Weights of a small GPT-style language model, trained from scratch on English Wikipedia.
Size: 8 layers, width 768, 12 heads of 64 (4 for keys and values), MLP 3072 quick GELU, vocabulary 8192, 56.6M parameters.
Each number is 128 + 32 x the weight over its row's rms, rounded and kept within 0 to 255. Layers, rows and columns count from 0. Numbers have three digits each. The size before them is the row's rms in percent of the matrix's.

# layer 5 attention query, 768x768, rms 0.0274, rows 438-447,502-511,566-575, columns 576-767
133:136116152070102109105128162117146145133208170162130122108183131136129101161119201159131150103171149068172127182067173208145122133162134093168095120155139102132132144103194126187111134111125170172100104128181131087134138104124132116141054150174100110121128126165122187103158113145100108128094135109151149142168151067124111151114173195131113131159116109147096091134114143131093141134147147161179137123128148121154166186068083096160163169083147050149146090124122121113199115128169125083159146117141107124108157104204088197095120158119115161208178110098080177141100139086128113185
165:183118121164109101091103105104079202136124140133107156110129138151164125106116083135088108091132173117116151159139116137151183113146188159115106120105113074134134102149117166179156099118158123120135164082110092144114124194107079100181141166137150077140137127156200094133083064121119157104124138177142130154131129204145153149170114152148151083083132146131168091071180123116116117113080136136179146123088122134141083138151144139121108122154121154126131109114117116081183080105182158166109111122045125122165117129167116180080106121158108125129092131091080061138146128069094196078
165:141073108140114131131143149175137116164148140091116164115144097127145173177096159105158116125157140103161134092137128106104077115080149115122158141149122136178156101109141098128117161133109183091147098119099141170106097138177143104097162135076122134106139127087147158147200157075137133178146102123107169155145072123177078103091163162182203102114069142137118165135150170075084121146085186102151099152149084160054153135105170122172119145133144135115138137074126139074116140106115148148141087107146040105065149140086109192117107115179153229180118120092103131150121117140068133118
156:120179110158115140143171117174134175024121185091144159079155126114120091145199105174124130143164101127137177163178164171118061101121102131096145123149088110131152026112102072115152174152071099191137095091110150134106088126116189108161096161183150124105127124166144078160141153153104166176112125167056062105123130195113095154142179163095152149086103087094225118136128104076146114139135112153138169077144070121142145138148130143171110108163081158123147119145219167143085176138153135133088088108149122148152164078048109113201136160096128079115106098089176089088141114167141152105
160:074077150127135076100186125153158077140131142132079144160136088139087114119191094155113147154126116115095086075133182127121100134087116123165119077140133091141146159134170110046124113160129141129184146180151109155209121100162114118112147157138142167116114097109111106117053169115099089096163111157122129152121159150109110074122121159134188160110154112112102157154083157170112081054184109120136119164127127130130149139127126158075096182147160170119131113082136137173115197155082145145096147156097154179076132100074089164101143174153142129187137174112167049122129041189141177119
165:138100127106157132137098066149102084137108126152130154129147130145170118202078111047140106062168202155118153157154161112103097156069059114158168081152127127100054127052167113104122123107132140153111155172134173120138128121116126124151134135120189139090110101135155100130126110169092084122169088122114144183174099132155134133140164074122138150103154140104125100145142113122156170153177158115117135082145129092196164124122096083154138088148164164126159142119099160174196131112156105153158174080105112075164152105227074153163163132091103104124180154176173151154175185164166067102
169:079164071103097121100093155165154112200156128142140177088080099129102127189120138150125122141121082129081135096153116169083086140141078108107120134129091191148145113131146150131156107105144132165121090100185137045116140187174169153144092111110181108085118140145132119177097135100149098165199144118127161084153115128112153085138125192125103148113145133165130091186174111133060132114126146121097128036086153126163147087201110093097136104156175154160128116171160064112146148112092092097106136128170160179140128172099092152126149055098075155095117101127157089186167127169078151106
165:101198151098152178137195079129133110152065170149137146128147209133114080165072129133106170107089119147078122110132191100160172124150088148116055079104130113080119116103131097159134135143176123166144186132132126139128086177118110180118173138102116127130115102154101131099177168122154134144119072116132179119111109134156134159108172120085150100115130126129145153203114135128155135141141133111134115128162126098141117122109100140104110180151118102131062083088132138142163171131173130121153117123158128135121120119075078113161126118106128142174165194124095131114135114177122113158
158:123159110096148115123131073151109153155184082165137076137096095126038086159136164124132138112186157138182167156068135156137187201149120142114182176135128134087131166142119125121186136188156181074158120131127164162056081133170087111149139154152155092136116128184140170097126145119128190133102161123141106148098129093128110187153126108096032134150124127129077144124152119140115104160138114105085127192170148083111146164149070114167115105164160117115112162131157169078179161140103104105162129100140115154126107147137031094135142116115154173109131098150130136099131157144123089110
142:180181125184115155125134084119143128156106184113141131082107083132134134120129148091098116151095136122104126125155051178159132112179142137201111114128072109167123128200125157085117169138109150215127157138166095111109127088134154118105113175160094123118145085142069095094166076183150107174123184194123140060100134118062127124175116089171139211137093131137120098135111093146063145150095164102154091144141144100163106144144103141101152156108122167123107158136117131168166080122168124132110125187130188090094116097130168200185069147138155070162163167111121154094139152151089196146
075:146133130170076199122095147101104105132135139150037114137147064149086112130130088144129133144167101092100154124138160168125118089097145084131167141127151090107178129077156156138132078150100121147129112147119176089145160128094135091171068157156130115133137143147129129106088097113148091060134105143110086153139147147146120092121133142166110109123130119197112111144179105100118148089133135168149143122191173140117086126107141096115089132109100164157163141119157157099173124094184139083138173178130029173120167136199114200065162175138121108160131142059091160115095164142180128137
071:195131064107130077105130121068105147111118118118147139137142099121082152098099145130180149104158158167118090147132101172130173074159116162099148133100118125180113114099154117134159128142188100139127144136108114150088140134176091135135169154135089057117162156155132060168095168156144161050074141057113135147074132150180110157123108149150141069106140114136108080099097098150105107074158149095168182120076103161119051124128117103121131196161189182131093163100177127073197095119098133129122131124042154094144122143148107133131098112099098137120069152105069118157178090103094237050
072:125110140144079106096120098156144089138168156052132119106099161109101148177039117154106118136134126169116136156113170067090082110091120117150106091129162164159126161079119169114080132081141174106137154154116109139087073120155109083074173131086114098176149150107167123140123099156200086134137107088096132154151126133105130169106096140126182086109181109108126142177187112098095145113148092135150094097169112194082186125116170148149110130107156179119176139130136079135178130140146148091099124134122136138076156159176075125123098096169186093113142087120051142161164150128137083105
081:118141098084115160124171123112118110101111129083076139140157116108115081088135154106137147161140104090141209096122129203153108106184098101165143083126119159127137121125126051172143146190071154170121145130104150181155142121117137145174133145159115128114141097162158128086166113165086112209132180110119098168122189143121116151136137128053113077134102128143151100119115126091183138091091126157116157137171104102183117046135126178121082107175121133103111128088159190125113082134069215155134146122216098128189137119098219130151098155079144084135169138084144103084107080149152146153
073:096127150190165133143134115130142081154159119149136087120129134120099118130188086135073115174100106075131146146125123089139144127125057191120152129149124142153115150154168121117124127111095133131095165127146112123141133053090110139068152162146127181057135143121103151118140114110141144123161099136104129169157115177086108103127112176145106154150150094106110114114096148164138133121136132142122149168192131109134183186168134084136045099081130127060138137133109150109101141105125129136110167116143065137065193131097105160139122165208167054154127233117125137093118103155151146131
067:174115186106131129085049124134121046163163126142175177107087122163164102126081165136136088106174175194158108116103201134128119129093075150181114137161142118135139180124165174037107133145151128105094148179150133052076144087172143092071162169092171141100124138135130137123147140169122087043121089108120195133164101149169119127154127160098116135080131112049084156116133119143106176088168109114100074144116087122128105182098117075116100075135116190147167112163088104132187091111123066147129146098070124092119149153197084145160171073099092114114116186155140158147191153142189068097
074:162150125097163111105077178134097155173176152092121187113082112164136126180087117169132134111103145082142113147160136127086054134078100127118070131099135174121096131126076167168084124162181131184127100172102172054116055180144124140116116132119178110155102137115134108194090193112147124107081130072138148073132169109164093111112159197141127144121205125184148128168205101109070152149143124102141176082137129197094112079142151148134128116164132142178128082149133124096140113119172157130078100090131192170137117176165093107096126122064121186146117018097115134170137149137153165133
066:165121134135190113108087149123159161090079114156154142098134214096126105118072144166190131114132122160084124152151160121122198099128128109117142105088121157069109100146084117159120115170130174165085152130164170108134139147097116117175180114154115169149105137152181105083178148125166116130131047131153142155082129067140097123126152156110152089110084040185099092080199135131137062117124104109130110147204142139133093126076077128127122117204057155125070172150145099140146146090133172162147110113138160149103143131090092136157130120113107134166117149126141139153116194199101144159
072:147143073196151064116112114112116106140100134177154128136138167159128113121213181115149142103139139141158115169129157180145148136106094107139132184112071110090169144142095132101159183135120140093112126146121120092115137089141105191115126176165125113060045139135144190164112138136182136150144197165127103152107106078135080157153147143148082123149133112125128116147161169139131121155157132133115143130113130131113131130101127144168128152136119144126156126122124163139117164124107061101146134151096134139135106132241087103108133127155149162152164126133120128065140129111180070150
119:091132113197154155165164133093139104135077179137184133136171123123195122170212081100123134148123112108161128132140061190146127102189148144121127168091095127105153077189130110123162187084116143182149096102120105132120137133138144189168072119145112141040135116146099147089134130123130107192181178214132090095133116167140078139202162153135116169153076157123170167134096127126131118179096170151139103173118156114132118112150168131118108144088093134093146143141122120162073089078144131188175148167171105101153103107116198152160103167131140128142151223145120112046098114127100136154
138:127150120136078104104141139140155112184160142195092115128141093110099140141164159157119148133158108087179098159071138174109138083203142108167124162134125067126145116120213136184119124105149136212110084121164113086142130122123148118152053143158137108103079117159137128098151120107131128102108165143114176146142164079106093149097172182116135136151148123192126091107168149122119129175137191154132124148161121138188132158084089101150133189111127104185155110177115103128203139149191127101167155127131060116112193089197103176111154175118080138219131107080100128100102124098076150120
150:138132102122122093122092106092081211120130131142135182143151127148153080099141083148110112103131160121104160141087102116130186048139159150095141135103096080121130140132114129192174071135176134136150171110111119153105120147129090111175120161138128043105115156125175118136090091164136167075096110117112137148126137180146161169160137151163156104103091099122150111118172130137099111082103152125186124122079091163157045153150115174130099141109144150134134102097126147042202062107173171140133123085072130167183110102165112193062121124172138148121064139118075091147133120066113229074
148:165101140151102101102137139159136094153182142106127164094117127095132176177118135123128111147173152142166147128134096116113091088087154104134138154122126115172146097130140114137084171150088174114142127106111140185094107107166137100114190144093118139137117141131138177124176110117168113170170112154090161136175082135156088099108141157138206088112070115139113149122152145079107125162103174107157090173174109152061118121117189109181116159162135139116156118084107121076143129118130128116115093103136068108070143163088125179130112122183150187165112113088092132165120108123082116107
145:119156120143090137164169105162134209035126176099130129048143111124129078126183131156118127127174088138110166173159150176116057096152082126134155104144094104146177034130072089088140162146085128198132135122115140121086074094138160087138117120183147117113138121162147083154162128161102163184100135195115044094126170180082078132138185174113153134086092090103233108179130112062139098136145098152140155097116069114134142163130145125147104108152092153135134134142212155143045182145132141119098085101160132136152159082075110127184147145073129073094109093090189096080146130174142158132
154:097075151129140068123162115151159078117126126139083153169147079130086095119203118145114140159106101119126089085157186108156099148104087119171135102148150107155126143144170101025092109169126107106154130196110129126189096105161114121088153141108105170120120104109124136123069165101123110092173122125130132158097142141099116062134112173145174144126150116133102142166086172175094111053193093121150129138128136133141159131146124146116109182147151188110144099078127126168135186137108142140083161128092141199091158098065088159090138175164133129184148177118166094130120035181131157115
157:110093134117145124134111070152129053141106124170141176105152128127179116178081144039137100063167199148114155155161167114126111133065038121167174079154114126100054147033157121105099134124122122145121153188123175101139144115118115129139150102099183128071112132135141113152123107177117077109171078112111121167193103137169150136151157098133114137109159127123124106146140117099159160138175139092116105076147127088219137108119105095159109091161175172161136121127089164184199131138149096151156180080100084041150137092203101140163175102104091105133169171201157155146155190164160040110
158:070144086113107130107094154163192109174171138143150153111098091121116112180118132148124119128128103138129126109127161171082116147122058108094130148125093162136128126134119136138154131124136117189113069111186151044105152176183154141158073091103208104086138135129146118176094139090144113176200152132178154117165141121119128093131122171122088164114148111135137098166153114142087125138125124128080108070094156110157145087206092111113136085162154163158116084189157075118149137114112089114119148117150169162143142189121087160123131054088108152079085101109151119187164125159084172109
152:109203140091144159131164091139114101159059181155138146151151203126106086153054139148109168087115098157085135135108191110161183145151090123140076074112139121089155123108123097147156147144180124174157165121111139136129095163121090176136166134093105119109115110149093115105189183122163120140103079129120165098098097105147126157113174117103147105123125123125137145182128133176156109131138153137126100151174122102126100156099105152104112168134139128132042065105140148125151167123135119138188121125168146150108103129070057126169134107106126122194130194115099146112143108179132131149
146:108175122088189093105128071155121138179160081189151079140091106141074075144140184123131146103178123197198156139082134179149180189091105144130161186137157116095126147159123124106195117195151150092150128105129171166069082145164127147140165138129175097165083106198132160104125148112130161128130154130157101134104127103119097157136117111103053123132088100108097166154119130157114125156123120122093130154183169089093148152123078119181116112165169133092123150131151176062190185143109112086158122110115108165136121155151040100129152137108165173133137110179138125106151129131127093093
131:185191157155101147126133124153136093164103156113148135060092095123131122114118139098105127161095130151105113126153065176159112092157178146202138118130072093158111118185126138070111206108131146202122137145148082102114117109128146107103122170166097150135158066142075088090165070174145105184150188188117146045085151123075139113181123086161135194140093127132140147164123098178063149143093149094122084138142149098159088125165111149124175131098136176153094153127118132182192082099184129150125165167119184095097135091124172179169060164146180061154160195138120134090131142151097149140
# layer 5 attention key, 256x768, rms 0.0244, rows 182-191, columns 576-767
140:139149206156137146196108146105168109126125190121103112094145087148192190063133115172075163123147073129120150112161138150169095154144102116170141103162101158154159157143152129113120102129113158107087099135199112159142168153135138139123092128188089131177126153139121155101132077101161118162096171096161121168139111048146105126097103138138104105177121100127074137170179078126171089112164185167158158093084141078142131167124069086125175160149086114064160144159105106119136074141123155091129090102155109180127052156098151184078151159107183150132145129064105113126139153156119147135
149:145137209109162108093126113138082150145095141151107092098132143107141143117113123082110126060166091182083168124181078130114098113164078128094108118145119082103131081101133147110191126134184117155152107106127153095098091196099145074186081153158167180103122136171155095163076120150160190145054115185118069132128105153193217102177101103176156149079126161088148131084229067097150045120073121106173134104152126120171130152184160150111104081178153083133134137153100167061144144121125107162160151119109149111166146123152112172108043133148114127094126168108130127088103125108092153083
161:111105156128159141101119169138162198088061171118089132124105069085164089143117156134121148169164143101151116116178195144054171131096144089148144150141143165083167124116106133087116085111105140137151140125135108109105088112145145145117128114157096139108141122119144077113123184100109161128118119145093060156161105136092103124104141115166145167143085181063095166087113173142128110091090152088131110093136120184124160104133124114139171098126075157093105108097081138065152110146168151176180130106097138113072130113162100179103080133168096158169094129133122112136127133122135158191
142:131132104134148131150138134141185177103093164104094157100181080101102116120172154158131112118082174168149151094139127177101129164161161079179138191096095129088130130181121211125184119148107109106116094138175151120098146096093122117143081198112096131090135176125113110103104161151132135127143128074144146133139110140061153082097125108100203116201112131139112092152225133111136140102094123144160176134172143118173104161148081117169146119145147106137142111167157119139089135139117123076087121147164176094105160098141138120152124165134080107172173098119104146069082140096117146180
152:080121175074137121068108152111172126107139110155120097181119127122151113114109191093141122123162107056150126101123157108139095120146151090198130116160194103160128160154083132133089146096094147134154079128172155139166177111139109103106150052146130145097094125084143174091093166125131100135077166167105118071152163090112099068106107094139108121116165168079081122154059080173127070110173110084181106128117093106096094096171168087055102159067174111172151171085121147128114077128067083142149167133087169151087126182168139160133173184124144148152095079147090084143098162148148081120
159:148101123101121171096161125157075107111114157133123160106125140195162118191151114156116149170153128140169152097156168105071131167084144142146087119108105156134084110129185134127106094096118075086108122117134161138106106157083105112175155138130167144125142117203179071152085099099158048131168143133150148121193123183142156153119118083147151119088147143060145084141168142153131112140115140107074115098095094091100101144155137120162130112123130134146146115149095127113120151101125135124115140091097195167146089113123142135093176105128078125129093089110122070179152156137143156161
154:188179084195140120081175065169163177157182149138113122139172125164149138171170132139161093075141169161087129152160062137159078094124087112153100104159155165152097152149150122171158140154148131184127138123181129155133150130120140140096169137140159156101095100189134140133079079119199083152128155115134119093091090146093163107201082165087108167094143144156170056181118105168087181114123180148143112052097113071113187175155072068131119169161075086128113124068190077150128147063102100102083082135159169114110145124157109139154131102120069154181175150163125116146079118125118114120
153:117133145107132100138155158116097114099106153185160115104118152189119102155122098155033141084161150125125102172128137105153203045177123224115147096150148067159095090148146139120159103068151144152165155165111083176147116067149141090116108163180126140141090073173180135130084158079096148162039092161105093168116164120118126144146058110115068188190114185110112140172165080124146105118134110132206107132144094071142109124162139154121143160161162104103131169170209187137145121187169102148095104138093153151113169080105135104151128160110087150074169046144152124104090137107111079193
149:197137141081119103151082087168141105130153136148140103102114109110134142160124164067205164105164130130167108153026116176166156193130127141135105099161101130128077141084119116137134133156181201102111098143088159106085098092119121054090084153153064119105127127101182161099138115159100139112084148084145142085175120099079111204113184120165091180167137166122079091104095102144062142127114120137122158140120136116134135199134082059136123151103107092160086145143144162084139105103156133103147141109107092142166175099154094129154088212112164137170122110167087204091140184113126083180
151:148127153120086174160100096098092163124126165117110110139137140050095090099092145112129129106107132087158200234218096117163150152107091144162127106113182151111159117138092126076146138159132106120097129113149178125124166100156123124119108119169153102170138135164082160140089156138056080102121167164102071135141172135106141091091113153147161082079089117160148073129141118126130123175129087114193131112097093155130198150137164190105082109102100114142191146116172141138144150150131121119051114133149144062141110156131149093098130113161152164137105182089138174112158101110072152126
# layer 5 attention value, 256x768, rms 0.0309, rows 128-136, columns 576-767
115:159158093119129174117111157141121060031125149082077126217128124100109139112115151094129164119090044127093152172119087133130119093140152096087176108105103161131094127139088137136112168123162161125122127100124171095108145145085117180079135183123114120126164116119166114136148120124148096130085136126117147138103141127107172124104128160122087119097158128071101139036126123153149142141144131105076128134104168128118140109078090138082065168153172103083150141136125210108126097087161155122113096179137155135167166193126080077095119141063107181169114117116094126145080153076127090177
114:101146157155121137201204112101108109133129106144157140177113116175128201130077158090139143167123106084117163073107163136098121072124093150115129117051080122116136107160140166198187110174117185199140154119097110158143115107148123125106113133135104178137155174135161135108129118157129109106099135074148095119119172118141204159087067108123127131156124115164098161114139129120060177088087187122115134176103147111109068106125142077128121157119122140096099128138124088138169080074132165066018107103097096160116202153170155148129119121122162130097130159145170165109059146090164147173
114:144138091124153175084182125125176158124130126149074130065133108162105119049192114140139102124156138133081140183110127127149104113113201150160067092113052164142178111150137104201099117130100141113110129056074125193076144143134195082157134085174148143159120137124149152109148128136132136133129071153107076163071086086123128077101159150154099120161146145175159152167091076136093154142110144168112095129119108122141092107165120154081195125101124116102154083128087137059092175168107130109176099189146090115136131070137106138083106138116088152091180144119086104091163160110141110096
115:131157153169088133104162147113131130138073151120179116136125172119164135143124196139095148113116130144099125147188113167147128105146095119154168160133117149125150164170157079155174204118137136122142114133207118104151141132170178159085138151162194191159159104133101119144139131139134147116104181138130115134085086087125140147169153085035147101149113112145109133132147144145110160172161144085147105089099126116110056094131089117083144105111125174175156128071116145150188129134089105102088099125094101113108097075115166185174188106091124080134066142099144186106150179112135098117
115:109163126144111141091119151200129093078181172055129157090125065112159132100162104071161131154120112139132101102136130080157127148142119108178120198175120139136153100165127102155094129100127046085065116183148080154137138124101136153142090095164155119106139120165121082130135101154127139163145106132116128068147105145141136136127197094130103133166135143125156124091195165160114141134104092115126194064150171058134191085101083153111122130091166131115124151131149112115100146136115152187070126064125136128139156125106205069075075117136150142098192102152087161080173165086105150044
114:142084153137147151090137123166101129170096104127153146136111125113131107102179080050169076075111169155096099133084110135138131184094052096069205070174098083151127197159141121088152141109123148174166133213141104148180184115104097178116105137151151083113082113100140146111140121200141150113177090127108174164110092108102153143146149133139112138078228164142158149125132145151106133159192128082118102084116054110163107197167091153168060118093166153090155123108122130152138151175138130102178166054165147131078097129162133110068119105114171067113187128156104134090166149100141218147
110:150134169120133181139054126141100117171178089086156129091140113103108117158152116128115086118122112093155128123128131157127144155130077153164125141067137161118158123157102125158146117104137166137125119156166153130107134138128118117111151104185085165162109148088178148076109122149127110140122136093134102173163158114172156163109101183139101137112137153109108121141123142137094114105140147108102146075177131132122101172132137132122169131092113133106162084154118061070098060152141134189063185112145193133134110097138107075186091118124118158077141134122159118114145137122129170094
117:153152151103101160055156164141106132149096088169138140126117063109104160166124102137118097142066096106144087135146127169112126142100128067107146121169191128053090131134114135068111140130165135131037097117132138136208089142106122120154083142166113074217094116076128128125161109135094138078130164115136079086090129162108149111138107121140112124139184123146151140096134196151098139143094111175108156045142228109140130129071151168159182108114162103098165162076116079109163080157132114195190180177150089144105101199160129137179083150136151140166192145079163175114129167139132117156
111:052123144073140115122165104099115067129151109104091132123122089116176048157091134070117175153129094148145093172186135116121153080131161134169117150137136117124181144138120126141119126136119144087157123128127142149110037128130180129172190107079097133110163148160197148139128161069151092117083075144183132136132159114148192080104198193094108152145063116116122185186134153111148144110117145173082111148158202138133121121203127152154169119104133134102112132104145090157162088136130076108175181077090099139098133187150134111162164137169138114147103176144136178097205110094133131177
# layer 5 attention output (transposed), 768x768, rms 0.0295, rows 384-391,448-455,512-519, columns 576-767
124:179186117095121134118119145090180055132134122184167076118081212166155143140160122148121143134115090106130110096168105164111162065143099082120157168172125135135145092106097174127101083127108170163095085148153119142108115155108152160124118123134110155127067120143171111192111090090131095078074121098095155101142153154106173121155128103103166154166163124165101089146144115119128170119139139107148211132188144086186146141101136132072110152135105120159132098082136086138116133110125144179059107084164166113144151098203149203058067169189131165177136139129103085146114134149142105133
119:128096194152146161156112152191091201127154083180109073122085089121115085119085150127160103098131143137116135175112120107118090158115132144133122142148115134114186125143106141128151120188139113130108105118127172150178156117127104113153093128130116126101160130143086116148131147101148132104120083138156186117102105068135123118185094173146154150129162083147099079213150192154105157138129107145146142157166125133125089113119192208173120202051124141147124102156111174076103148095088073159146081094111138146100092117125056104144100104138138214084109170088103117194134112138129147171
128:139070132161186105151129085098130141103102141175098108106173108135118193137110112083112124153113118120096126093119130113109142189152164210055119144107174131173144089117113077139139125109125178081155159210094095128088172130119151124092167115186153134052101128183172142126116070144167130122124121179136132138102162129139179103136115094154119054050195102172159130144151156164147144104143134201072127102183125190187057054169157088122143139129141104141081118093077141159137116140084145111061115110165163069118129097133154131075104171111171070145047146095158149130074119172112160141
127:139116129134121062148084133099135071094124142132163057198116186126147149184167178152122160071125119165069137063144155129165182120118109166094131201122144120147113169155141121094141147153120115125068110165183140119137130128142175125134140109141115178154143118156118065129131127149089125125112149124137133084152195184086146064148135152151091116099088187143148171087156130177096150168126062157122164121124088153155185028142189134154056102080143146109167115110134130135161127136153089094121138129135163101103074108117095150152087082109130134149073076165137115119134166156141085172
122:116155145095094134142128161093155076157176094171137131180134122163114091104112113119111126049148144150103149117161162170080133127089095171092127139027156149099161132096124148127130162099116084147128089141174160099126149083125155061127074174088090106147160113153130083146146179179159152159131174094182109141179072124128094056139113122128108013141035113119140140125125085107112101127159128150075097082129147108165141115108123108088156118171067135064139159086119161113159106083107106120147073109156126157126082137130125129072138069152127183121114123127142081147101145129106136102
128:152156132142163110135153104119153108140126071089117159076121164095092121150125129117164102099104093164153117110183156113144108116148108108141172107108077127154134184113110124135143121130153120121088071096123161079148144125121142158097153113161109153066119134186146140176097084172135149094135202095147116134097109122136160078137158152139149126092132145140098111145145126137189123100172165192135152188118193109143109087150101109133105149163173082172071134089142121088181176135075205090121070107095086128103134138138091141141143223131149078105117118185179110084126186174157162169
129:154097131107099118171128129072172079124054203095154117136184146068111138075141148160105102163166173130166078159139183113185171110142198165127185065151082121132177162107133117102101081180113106124116046068076109138095101119060146140107080149113139147108097172095137125135117045123108136159186153101141132133183086147122158149147149127145098132164106148129161178094130109115111103126098140159137116034143067156120112025069123158141133128105118154104118174134153163136101179084093137122127139166123144092135161158120157080125138158173155150121147122112141095118103150113110127121
127:118168141138112175097072127134078158134143154132143182184168111188135093182138125104170143114094137101095120105114050167174137134168077142175177137101095175188123086146116165111102120111095150168137086127158144126110145164143176100088111129124131151064137108109147075174171098139100164130164152151080141150201117136110173117134094134171132123098160100093145102107162135103097053126109112118123126174129132107117082161110101135143091155112170179104073154082148175094143109149128051175080149130174223124145117038086156128104151157097101093169144117070122120132113152143086133114
102:129097140045089156126128113077124125113154181144109140129132162139098100108096064108139186140114170101192136168151124109100168142187080161106115125151149161110107129153117128124108124136097121136140125118101115142068123141097120167144110104099145157105134124136090155203111129095093091102097130120081129086191119169141135112116144147079142109197171109203097077119116132125111117092125097126110174159147146087126106188106159128128138150137092083163146109104141098133083163099102158138051103094153149135156161100194188174026098149150088187182122094173142129111115172138138108080
091:172114179154117098121088106117085135172097153212046072078027166075141143135120151103195091089116097123116116198131069078136116137135141112122112134094108129133179166132102133114139159139120115116077040131104190144121113090120107097158063086148098063095145182109081117166129152115175124129097129174149105085145085127141129161145126131135105136099162091143101127147088149109139159103134135155198122116130075091152138127140153130146173114085145146135132129167159153140126125137145112141107115135141142138153087148117178162160119102097132182134161196186142150161173073164108141139
098:093123213127167113116066084136135136135126167168069139173215079130115144100151142131059148146061077053106097093154143122089127153150109119113080127129130106133157092089087135113078120144108147081156163197159144139109130136129116151119153147170189127104099119152176110064156090132092126144164061147140165128128140094115172069117121111185131067104194093176229143133148125125152139143074134140112158175113113213145138133173096119125080078162104159116149097101104098154125098102148183110084141124109177149148098116130125079128140130126206099126066140119132076109141119134113138104
105:147134157115127053116096139100138093154138141183147037201143091130126122128130179146151126126135123151100090084103141124112169121139045121167110119168142075145125122139160127108089140191156122086186116152148136102125116120150134135156200108154159186173129104108085098143133067125105101099121099165115121069156174112173091137165141111132105103137111127170164162126105112125133114108133147105167198111101092150165143073190220173139080094064158106075121094127090120101127110148201167122126155102162128109073111076154123189092064137138078151159118087122112103114109126145148118121
086:103130120155128142117203180131101065136102126173142126198000088126135116071129140167149131074111134140095151150116125131119149109091127109067081164072129141103169064149126105167142138097138108145123135110163213128108133063105125175103080137097109133125135097101189157146093135198155150136110124105173100149185117133128091130159121098152093089142009102155136145118116099087117155132180169200120138094146124163121102071122159054131133117143080124106146197113147205122113120128115135157106149150169145147134134113146112107082089112152124126093122091113130098080084110138122101070
101:125151097154128099118119127133160135173139097112105108117147121130163145097153134098136092127107158138175192100136146133167133147093201155161082118157137116115076168109124124135121134139180092124138109100081179079152141121132060147137142109091087076085121158206103123116115116159153134124146143077117087070138089097120146121105138150210130143038090130128088155112139115134166151105167162201135203139169127152101168121110058095121155117127147100138074126129186115125114189135133162088173095150091158145086127077122147108178117165106158146111171033156182110141081108168100168184
093:116132189115189102177103052098123097165114150139160126053242116118134135067151135143069079135100127174171088153133187121170153099108153168093115117138133112168113200131086088105097121155135097136124058093064150125125095127090167107082071158091100078068120133147108108102105068104120111098142105123120138154175104130093135133149117119178134110154058169148116170145117157105118112127139119161120092097150115139117092061078130132121087139133137123113128102136069172139076159104082118141182214108093116107197151066126150158152086131151209133153176157160203134123109169188093133109
104:087159138097131135112079130180109179120183118080119125177175111131114128125159116137168152147136116138077140144113065145171122151137123159120107107160120159114126070132029179096174104088092163131146054123155115124145170144114145144114118097065135095070159141167098074139138085109138153139106111151096177093177172157113170091098106102131162180138144112054109136134115138085152133144115138134146108118125121114144102155157104108134084131101184156123079144104132203086174112194119058146116138138171158118114121113066131126093194133143110141138136118127120136125117166144038176129
109:175146111073144158101094111135159059135129126175108063135049181137167107150172133157129105099126121113158108117167093152135167083147113087112152150177123175159176119163091178108099101153121162184109122154161136126088128140113139146133118088116105194123079133128131089179084120096140100081097141132104124083120166150114199130186116115098160132127159106112140085107169145139109150118128149135161177110213143119148169139125123159074102163182067162176142145117137105144089159115120119152064129096168187095142176064195152164089116160155112131157150143153151129157094129141157120116
115:159107196136202146176069140167121186135166096165098090105037119097125093148092154138163125095136124126137139174122134112056124121142135143123097111146110108144168116202076141118170119164146128118079137117126155129151148126095099148139132139136143095137143134120065082131188121105162152117119093187173196111105111108116157099175111146146097154110155087116110102160161202154118176095100062113171152124125110125103075097108154169149142174071123112161094076176131159129144120094117065140136077120118133155123106123164063122159101083107171187087144187140126142191134139131117122182
109:137071137164133085173123109125121132092097127185107118103212149152119171122084141097118150153090099076085135107114155130122111153152148168071134117092168120172192090095126118145123119095123167125181150207121130098094199138123186138135127118162160148079115138167158201110088099137135130156114113104105130140135154156135190143113118111101150040051181132188143144128125111146121176139175162200062129144165130154194052081159178125137143107147146114117088128106117136161135121114106152105089150074177151102077151110129146133108109156100126082150035130082121123116083090143121185111
110:125113123133145081155128121092152094099119148126171089214090154124146171190183169203156129091131117175100135084148166145167171133110091149087137174146125108112112190149122114103143167162139137132068108138194143113127168112130184155166152102162118208124156153153115090140140125163112117111130136173127150072112184168102162056150131196136082116083090155140102163104162158184084122132131112129151171131137085174173163063181186147154097092096144148119147102113127126117165137085142094105122136137139121081126077102085118118123099073112112119148109069155132147163147155159151074158
110:115173159090122171151103163099163062146176115162123182172056108156140095126146126139102123062133164144103120102178151159090163124097073124148130144085135136133136134143139121100154181089128087153101119130149147071117141086147184099098091159093101106127134100137115099173190156175169137149106183129165118145151114113174135088154093103162069092099055096105143170131147096099105133106160124144127103083100124148105131117147108091102149101153056147077138141084136151133119103059118096135136092166162161163150124137115131115063125071140121138130128118151143068166073160083078129125
112:149174098174123121107125098122189098119117093089105133088115151124113118165136121113150107134114118088147117116208164115153108109151130095148164058132097125140123180153102101129154160133150126128122093111123168084161102115105128170083138115188115158095130114171137142160140059128112118106104167129122120160095121119137165126136129132122159144096126139138094075167133119122203111101178124203159149153141156141147114059113123120091101138157155081176104104087142083137170129115069216094117111142105122127105132127139106151150140179105179085101134106193146123109173185163127166200
107:121099135086070071172131143043155059135083171126143114146247112068100120076144138166111120161131171151146061123160188124198150088137136150138199077135099130131193170085133164163078109184131135131151083062102142139106110130073110114101064167093103135131106188128096126123123073086124166152153177080138108120195087120125139121126148139130127138151107155105149136090157054071112098137111145124100127048155122141114106090108123107153129131151147163111132147141149130134082178086077127149155200166116149087125148171111148126134129136166149144123143152122141070119106149125107124113
113:063178136165100162108086138088079121146154141153161189202163125192146090193174088115163139135114143114139114065149057162217118147170091123184180132104097167164122138149142166130084163105108161161087105134142128127115156163172165129071081128132116176065134107109163092206189101128096174131135146127101122153166137152142180125142107142150175101083167127100108118112171131095086083106091116123141124121140124165115098170142109161091093138109124158113094113081119139135132118145135072154096155142140201107132105046079120130100146184106129095167113125119146138113099131102085140127